{"qk_norm": false, "tie_embeddings": true, "parallel_block": false, "init_std_qkv": 0.0334, "init_std_o": 0.00655, "doc_mask": true}
Each number is 200 + 20 x the weight over its row's rms, rounded and kept within 0 to 999. Layers, rows and columns count from 0. The size before them is the row's rms in percent of the matrix's.

# layer 5 MLP up, 640x224, rms 0.099, rows 337-365, columns 112-223
097,220,199,158,188,218,182,201,221,184,162,205,180,226,224,184,187,163,193,191,216,212,189,209,190,232,234,186,227,183,198,233,221,209,237,177,175,202,199,179,178,221,195,182,202,200,209,207,208,204,175,204,189,144,189,213,208,185,183,225,185,233,201,184,199,191,175,207,186,186,197,224,208,205,192,194,196,200,174,198,190,200,206,187,172,199,211,209,180,197,204,200,204,217,220,235,211,187,209,189,210,196,185,190,195,216,185,207,236,227,224,210,245
091,208,182,218,193,203,214,192,211,227,220,187,196,200,220,194,209,215,207,231,206,245,202,214,196,218,180,191,179,222,193,220,188,234,239,196,194,179,193,186,231,193,198,153,229,188,213,195,209,184,174,169,200,234,179,216,166,198,213,240,198,200,185,207,205,200,159,210,184,221,223,215,185,183,201,203,224,182,213,192,231,229,188,204,198,185,192,164,207,204,203,158,175,202,211,191,196,193,207,227,219,165,220,187,180,209,191,192,195,189,203,169,195
099,164,201,160,198,227,200,190,157,177,213,204,228,206,181,199,204,199,202,231,170,184,173,202,205,194,209,217,197,213,206,190,171,190,220,195,201,221,191,200,193,169,186,228,190,213,183,214,220,188,148,200,179,190,168,212,206,206,205,246,185,205,190,207,172,193,194,155,242,216,169,239,194,205,191,207,196,170,189,167,238,205,216,188,193,199,190,227,211,206,187,199,221,203,195,188,203,185,208,185,230,221,195,183,203,206,206,168,234,177,231,221,213
098,233,237,223,229,202,200,171,210,200,184,229,168,221,220,201,200,207,215,186,204,206,226,216,187,190,210,213,204,174,204,200,219,207,197,198,205,183,195,226,225,194,175,189,189,211,199,211,244,210,206,226,201,212,216,181,179,207,171,219,185,186,203,177,201,202,201,221,211,148,192,174,168,228,199,213,199,202,219,204,211,172,220,186,191,174,258,219,209,176,224,206,183,206,232,167,200,203,161,229,227,187,138,200,211,236,206,207,192,202,183,215,183
103,203,201,176,214,205,231,240,211,177,199,227,207,138,196,230,198,198,214,173,208,229,186,213,217,194,229,189,203,185,179,220,219,204,229,192,203,195,193,173,175,229,206,205,195,220,188,188,230,213,212,163,184,211,187,191,182,185,218,181,196,187,226,231,237,214,214,195,209,198,147,201,219,224,207,172,213,175,166,210,211,207,217,176,228,197,220,219,181,225,214,183,192,201,218,170,179,216,193,181,225,204,201,202,237,205,183,190,227,190,202,193,215
088,214,206,200,224,196,199,216,207,201,178,165,242,158,216,192,236,216,223,170,229,197,173,212,188,178,189,207,173,184,187,187,198,201,176,208,236,211,228,176,217,143,190,208,224,212,189,199,203,193,217,211,197,222,205,202,169,202,226,169,219,215,207,204,220,225,231,203,165,232,190,195,227,201,192,166,220,194,170,234,203,235,229,168,233,189,221,197,209,178,190,221,235,170,217,195,215,198,200,198,208,180,202,212,236,221,186,225,189,201,216,188,190
099,172,183,225,198,203,181,202,243,178,210,167,199,196,188,207,217,200,207,178,190,154,214,198,216,217,203,203,226,181,234,200,198,207,201,217,182,192,203,221,181,224,190,202,217,209,237,166,204,204,200,235,201,205,205,197,190,180,228,221,181,166,213,211,204,203,209,204,167,203,218,218,220,235,225,198,195,188,187,165,196,200,244,216,230,213,221,235,192,207,199,206,204,220,196,196,212,204,180,235,191,216,229,190,214,204,228,182,144,181,153,208,208
103,214,160,204,218,172,206,219,204,202,211,225,198,229,214,205,184,214,209,196,183,188,207,188,224,181,175,178,195,181,179,240,192,189,196,168,212,201,210,194,231,193,189,224,179,188,187,190,220,231,244,218,211,176,181,201,209,217,215,213,184,242,213,198,193,212,198,245,204,206,187,184,221,241,214,209,190,222,190,222,205,215,223,200,198,214,170,197,172,187,192,179,253,244,197,191,219,199,182,188,218,172,213,169,226,212,220,194,203,173,226,220,153
091,200,201,200,212,192,164,185,240,213,177,210,225,207,204,215,247,190,204,199,205,201,176,183,172,184,198,191,145,206,187,179,229,212,247,195,196,204,157,186,184,225,230,193,206,202,233,219,222,233,225,206,219,187,176,208,189,215,218,170,223,180,201,234,176,190,174,182,197,183,212,212,184,210,198,207,232,191,173,214,207,190,200,167,198,193,198,205,211,203,204,206,214,200,203,249,181,210,190,169,197,165,198,209,219,207,196,211,168,213,238,183,211
099,198,207,209,176,208,185,207,243,187,206,225,213,221,205,213,209,155,248,203,180,203,216,209,213,211,207,164,232,201,185,182,167,221,158,216,181,212,162,201,195,210,214,191,197,194,208,192,153,207,196,165,178,183,165,175,200,175,200,203,183,192,209,185,210,215,184,225,206,176,182,209,173,199,199,196,205,196,208,204,214,180,199,203,215,209,203,200,184,218,197,182,228,200,199,224,154,196,221,195,189,168,216,206,205,212,228,228,145,193,225,211,185
094,192,219,179,164,203,168,211,189,211,184,215,217,204,189,160,213,209,193,219,234,186,221,231,219,237,183,198,197,236,204,168,199,190,203,219,196,202,206,183,234,177,187,174,211,203,212,208,192,216,175,189,224,195,236,205,201,201,164,184,190,230,179,225,187,193,149,234,200,193,221,183,218,189,179,191,176,223,202,178,191,200,197,204,194,203,175,230,215,154,214,177,195,168,230,175,193,186,173,187,197,203,219,223,229,210,210,187,215,174,221,230,227
094,203,186,202,212,204,205,182,214,182,198,223,182,194,202,186,221,193,191,206,162,200,212,195,198,160,215,173,172,211,244,189,208,200,232,181,181,206,217,211,227,186,177,217,205,203,203,206,226,213,190,217,236,233,190,167,196,188,183,162,185,226,183,208,207,230,198,178,181,180,203,213,216,195,180,215,194,178,177,191,190,224,203,222,192,225,214,235,222,185,211,197,226,192,220,164,224,198,230,227,192,183,206,151,201,217,168,178,188,229,187,221,205
096,182,199,191,202,211,173,174,203,167,190,173,203,215,206,168,205,188,181,238,173,194,212,214,182,220,189,185,202,205,194,186,165,190,201,206,211,215,188,196,199,169,189,189,183,161,207,199,194,175,199,189,206,213,238,178,220,215,179,223,193,206,207,200,189,225,240,220,205,208,210,214,184,196,198,195,192,177,224,170,198,240,213,196,207,197,209,178,213,209,172,188,186,200,205,181,185,196,212,212,206,176,215,194,197,213,214,231,209,148,213,216,213
101,217,203,190,184,207,183,186,222,231,179,203,199,230,139,223,204,226,188,215,203,184,229,212,215,223,197,218,175,201,154,164,189,234,168,210,200,226,197,187,204,210,205,208,207,212,212,181,190,189,173,221,173,198,193,215,172,190,232,198,236,170,166,225,190,200,227,208,169,207,173,194,220,193,207,213,166,171,200,196,171,205,177,166,184,183,206,245,167,206,206,213,182,231,212,219,182,141,197,193,208,161,208,189,196,185,215,222,203,178,182,200,177
105,199,211,184,173,186,207,221,209,206,166,177,180,190,190,229,217,199,204,199,190,209,204,221,213,215,227,202,180,203,220,174,231,190,192,205,207,211,201,217,191,238,183,220,181,219,212,193,176,197,201,214,221,198,188,204,228,200,214,182,160,222,206,200,179,199,236,216,186,184,191,239,226,186,242,200,213,196,182,182,208,232,226,211,236,186,206,216,203,227,200,194,186,181,200,191,203,248,204,220,153,250,169,205,205,207,215,213,196,192,232,181,223
112,194,208,220,192,208,198,201,173,206,173,223,216,168,222,207,248,191,210,237,159,225,194,177,180,201,234,197,180,198,184,210,215,201,202,208,204,184,213,187,206,171,192,192,201,184,215,222,220,177,223,234,162,193,192,180,209,201,205,209,189,174,215,193,212,196,208,246,216,200,194,210,157,179,195,207,176,208,187,176,220,209,189,198,215,189,197,260,197,172,206,208,181,197,194,222,232,216,174,214,237,211,219,183,177,198,178,261,211,234,201,171,208
105,235,144,191,233,196,193,186,206,180,205,198,202,195,195,198,221,166,208,190,207,210,220,218,179,230,217,225,186,182,174,228,165,195,190,201,228,182,214,212,201,210,201,220,180,202,180,218,228,183,188,204,177,204,209,217,201,207,199,234,219,176,177,198,192,186,200,187,210,180,200,229,202,170,181,219,163,197,176,206,208,187,186,208,192,175,199,217,220,193,192,203,193,201,184,201,214,161,217,183,210,221,170,214,192,194,200,175,242,200,193,210,214
097,160,201,224,203,199,234,207,206,191,206,230,180,224,212,222,209,205,181,179,187,225,202,209,175,206,204,190,194,177,187,185,177,223,181,224,168,217,209,198,187,196,177,196,219,219,210,195,202,183,218,188,223,221,203,170,201,215,199,184,204,218,211,206,224,182,184,192,173,193,160,174,207,199,178,213,170,222,206,181,191,196,228,186,164,179,218,189,243,217,199,181,176,229,181,212,188,263,197,172,220,189,227,187,236,201,142,218,167,206,223,183,215
099,206,214,238,235,224,201,192,218,230,162,217,242,202,217,214,162,162,186,234,222,205,180,202,208,202,218,234,173,191,165,192,213,211,197,185,211,177,191,225,194,217,195,213,216,213,190,191,209,174,176,212,204,170,183,180,192,186,195,235,176,188,220,221,211,205,177,212,199,203,175,209,217,188,220,199,200,188,224,187,180,175,238,202,222,211,182,185,177,163,201,204,230,193,249,200,195,247,207,191,217,220,176,224,203,174,156,168,208,188,200,186,205
101,214,211,183,169,181,264,184,214,182,181,206,167,204,216,204,171,198,202,197,177,191,208,208,196,191,186,234,172,220,185,225,196,213,187,197,190,156,205,214,203,223,196,157,189,254,150,210,204,191,195,199,193,200,200,154,219,220,192,191,225,178,213,203,172,220,191,196,184,201,210,238,248,220,222,170,198,181,221,237,205,231,189,195,166,183,217,185,190,186,193,176,203,206,199,202,189,220,189,203,194,200,210,178,159,240,209,210,213,159,194,190,203
115,249,210,220,229,223,150,183,171,201,188,232,199,167,187,199,179,187,175,228,206,201,178,166,206,207,186,186,214,198,218,195,224,189,209,215,229,211,185,200,244,145,188,155,185,193,159,204,176,207,178,201,175,200,208,163,214,193,195,200,192,200,216,225,221,226,228,205,194,188,215,231,195,179,199,220,203,161,213,190,225,197,224,206,179,272,173,162,215,196,196,179,196,208,210,209,196,184,200,182,209,197,198,205,230,185,225,224,206,193,177,158,195
100,225,215,169,205,193,222,210,222,211,211,241,219,214,204,191,216,200,194,205,213,176,190,174,176,213,210,207,200,211,195,225,212,192,183,192,221,181,205,156,195,216,208,221,201,226,183,202,200,199,184,184,219,199,192,191,228,235,198,222,193,230,179,190,175,182,178,176,194,239,172,179,184,207,177,211,194,202,218,220,220,205,212,214,175,206,193,179,186,191,211,215,206,204,197,234,178,225,260,184,209,198,242,184,204,216,227,176,174,204,218,177,172
112,198,178,214,177,177,222,182,199,189,167,209,171,206,183,215,190,201,197,246,180,221,204,208,193,191,236,212,208,227,166,203,187,211,214,167,175,201,208,188,199,171,214,199,233,230,189,201,201,188,210,179,195,164,192,170,208,195,213,234,194,203,219,200,177,194,194,206,180,173,173,190,172,153,198,203,217,208,175,218,223,187,245,227,173,167,186,203,190,215,217,222,214,148,188,188,182,226,203,233,202,205,226,208,177,195,172,201,198,163,213,204,213
097,212,229,206,193,196,173,166,187,203,209,171,220,203,217,171,202,189,227,250,212,182,212,168,221,182,182,216,201,225,215,184,175,185,234,209,217,183,161,197,205,195,161,206,180,174,194,215,188,209,206,206,192,192,231,191,231,220,215,192,173,198,210,199,226,210,184,209,191,221,177,212,230,219,189,212,232,238,215,179,191,220,213,184,181,178,201,184,193,204,182,202,194,201,158,208,214,228,182,208,226,190,187,206,187,235,196,188,224,193,212,174,184
096,189,177,217,225,181,222,205,223,218,184,186,205,214,170,227,222,210,193,222,237,213,185,188,221,197,233,198,190,221,220,204,207,198,187,179,194,188,180,236,215,175,182,206,212,206,188,207,185,182,207,235,167,185,172,206,194,206,191,234,204,188,196,200,187,225,193,196,181,180,213,199,198,191,209,160,201,257,182,194,184,228,170,180,160,205,198,230,200,242,202,208,203,190,233,212,173,220,167,194,209,172,235,204,206,198,143,219,207,210,201,199,241
110,196,184,182,179,170,190,208,161,200,171,188,229,171,174,179,208,159,206,234,216,207,180,218,236,217,219,235,228,206,193,220,200,202,208,220,173,201,182,213,227,197,191,215,203,206,155,191,200,174,186,214,216,238,191,189,192,215,202,202,224,228,196,181,193,180,191,202,211,201,185,228,195,175,200,180,203,248,149,185,178,233,186,204,201,171,188,229,224,200,210,192,210,199,177,165,228,175,167,202,187,197,229,205,199,170,179,202,207,203,206,203,215
104,202,213,208,202,166,204,171,214,139,216,202,188,237,195,199,205,240,222,142,230,167,185,211,197,206,221,203,171,206,186,236,185,193,183,204,213,205,174,227,190,194,212,208,191,201,233,187,202,210,181,204,212,182,234,225,209,239,199,221,193,184,216,186,216,196,171,190,230,176,248,188,202,197,216,174,216,188,188,201,183,201,215,213,185,201,212,181,197,175,182,234,221,213,205,201,179,178,209,217,193,220,206,215,226,190,174,257,215,195,190,207,180
099,192,225,212,175,201,173,190,206,198,176,190,228,206,170,212,208,192,168,257,208,188,181,181,256,183,166,220,192,205,230,217,221,197,198,203,188,189,178,200,236,211,160,203,212,223,223,213,193,198,196,157,239,182,199,190,200,235,236,212,207,191,206,197,198,186,226,200,177,196,209,212,220,198,215,189,198,216,179,201,183,230,191,190,219,225,182,197,171,194,219,191,210,186,179,196,204,214,231,242,169,205,173,216,226,190,202,175,224,232,189,221,199
107,232,214,217,185,196,268,166,217,178,209,200,235,218,232,209,230,193,178,188,237,217,195,220,201,186,182,202,213,219,208,205,186,191,192,191,208,181,224,179,208,226,228,163,255,190,195,172,185,233,246,190,191,227,202,183,186,208,229,217,221,219,174,189,212,200,205,208,211,219,163,201,221,201,193,218,181,175,166,182,213,175,200,187,192,173,206,189,200,227,207,193,198,188,192,253,236,198,193,216,205,171,213,154,202,196,195,199,216,203,185,187,219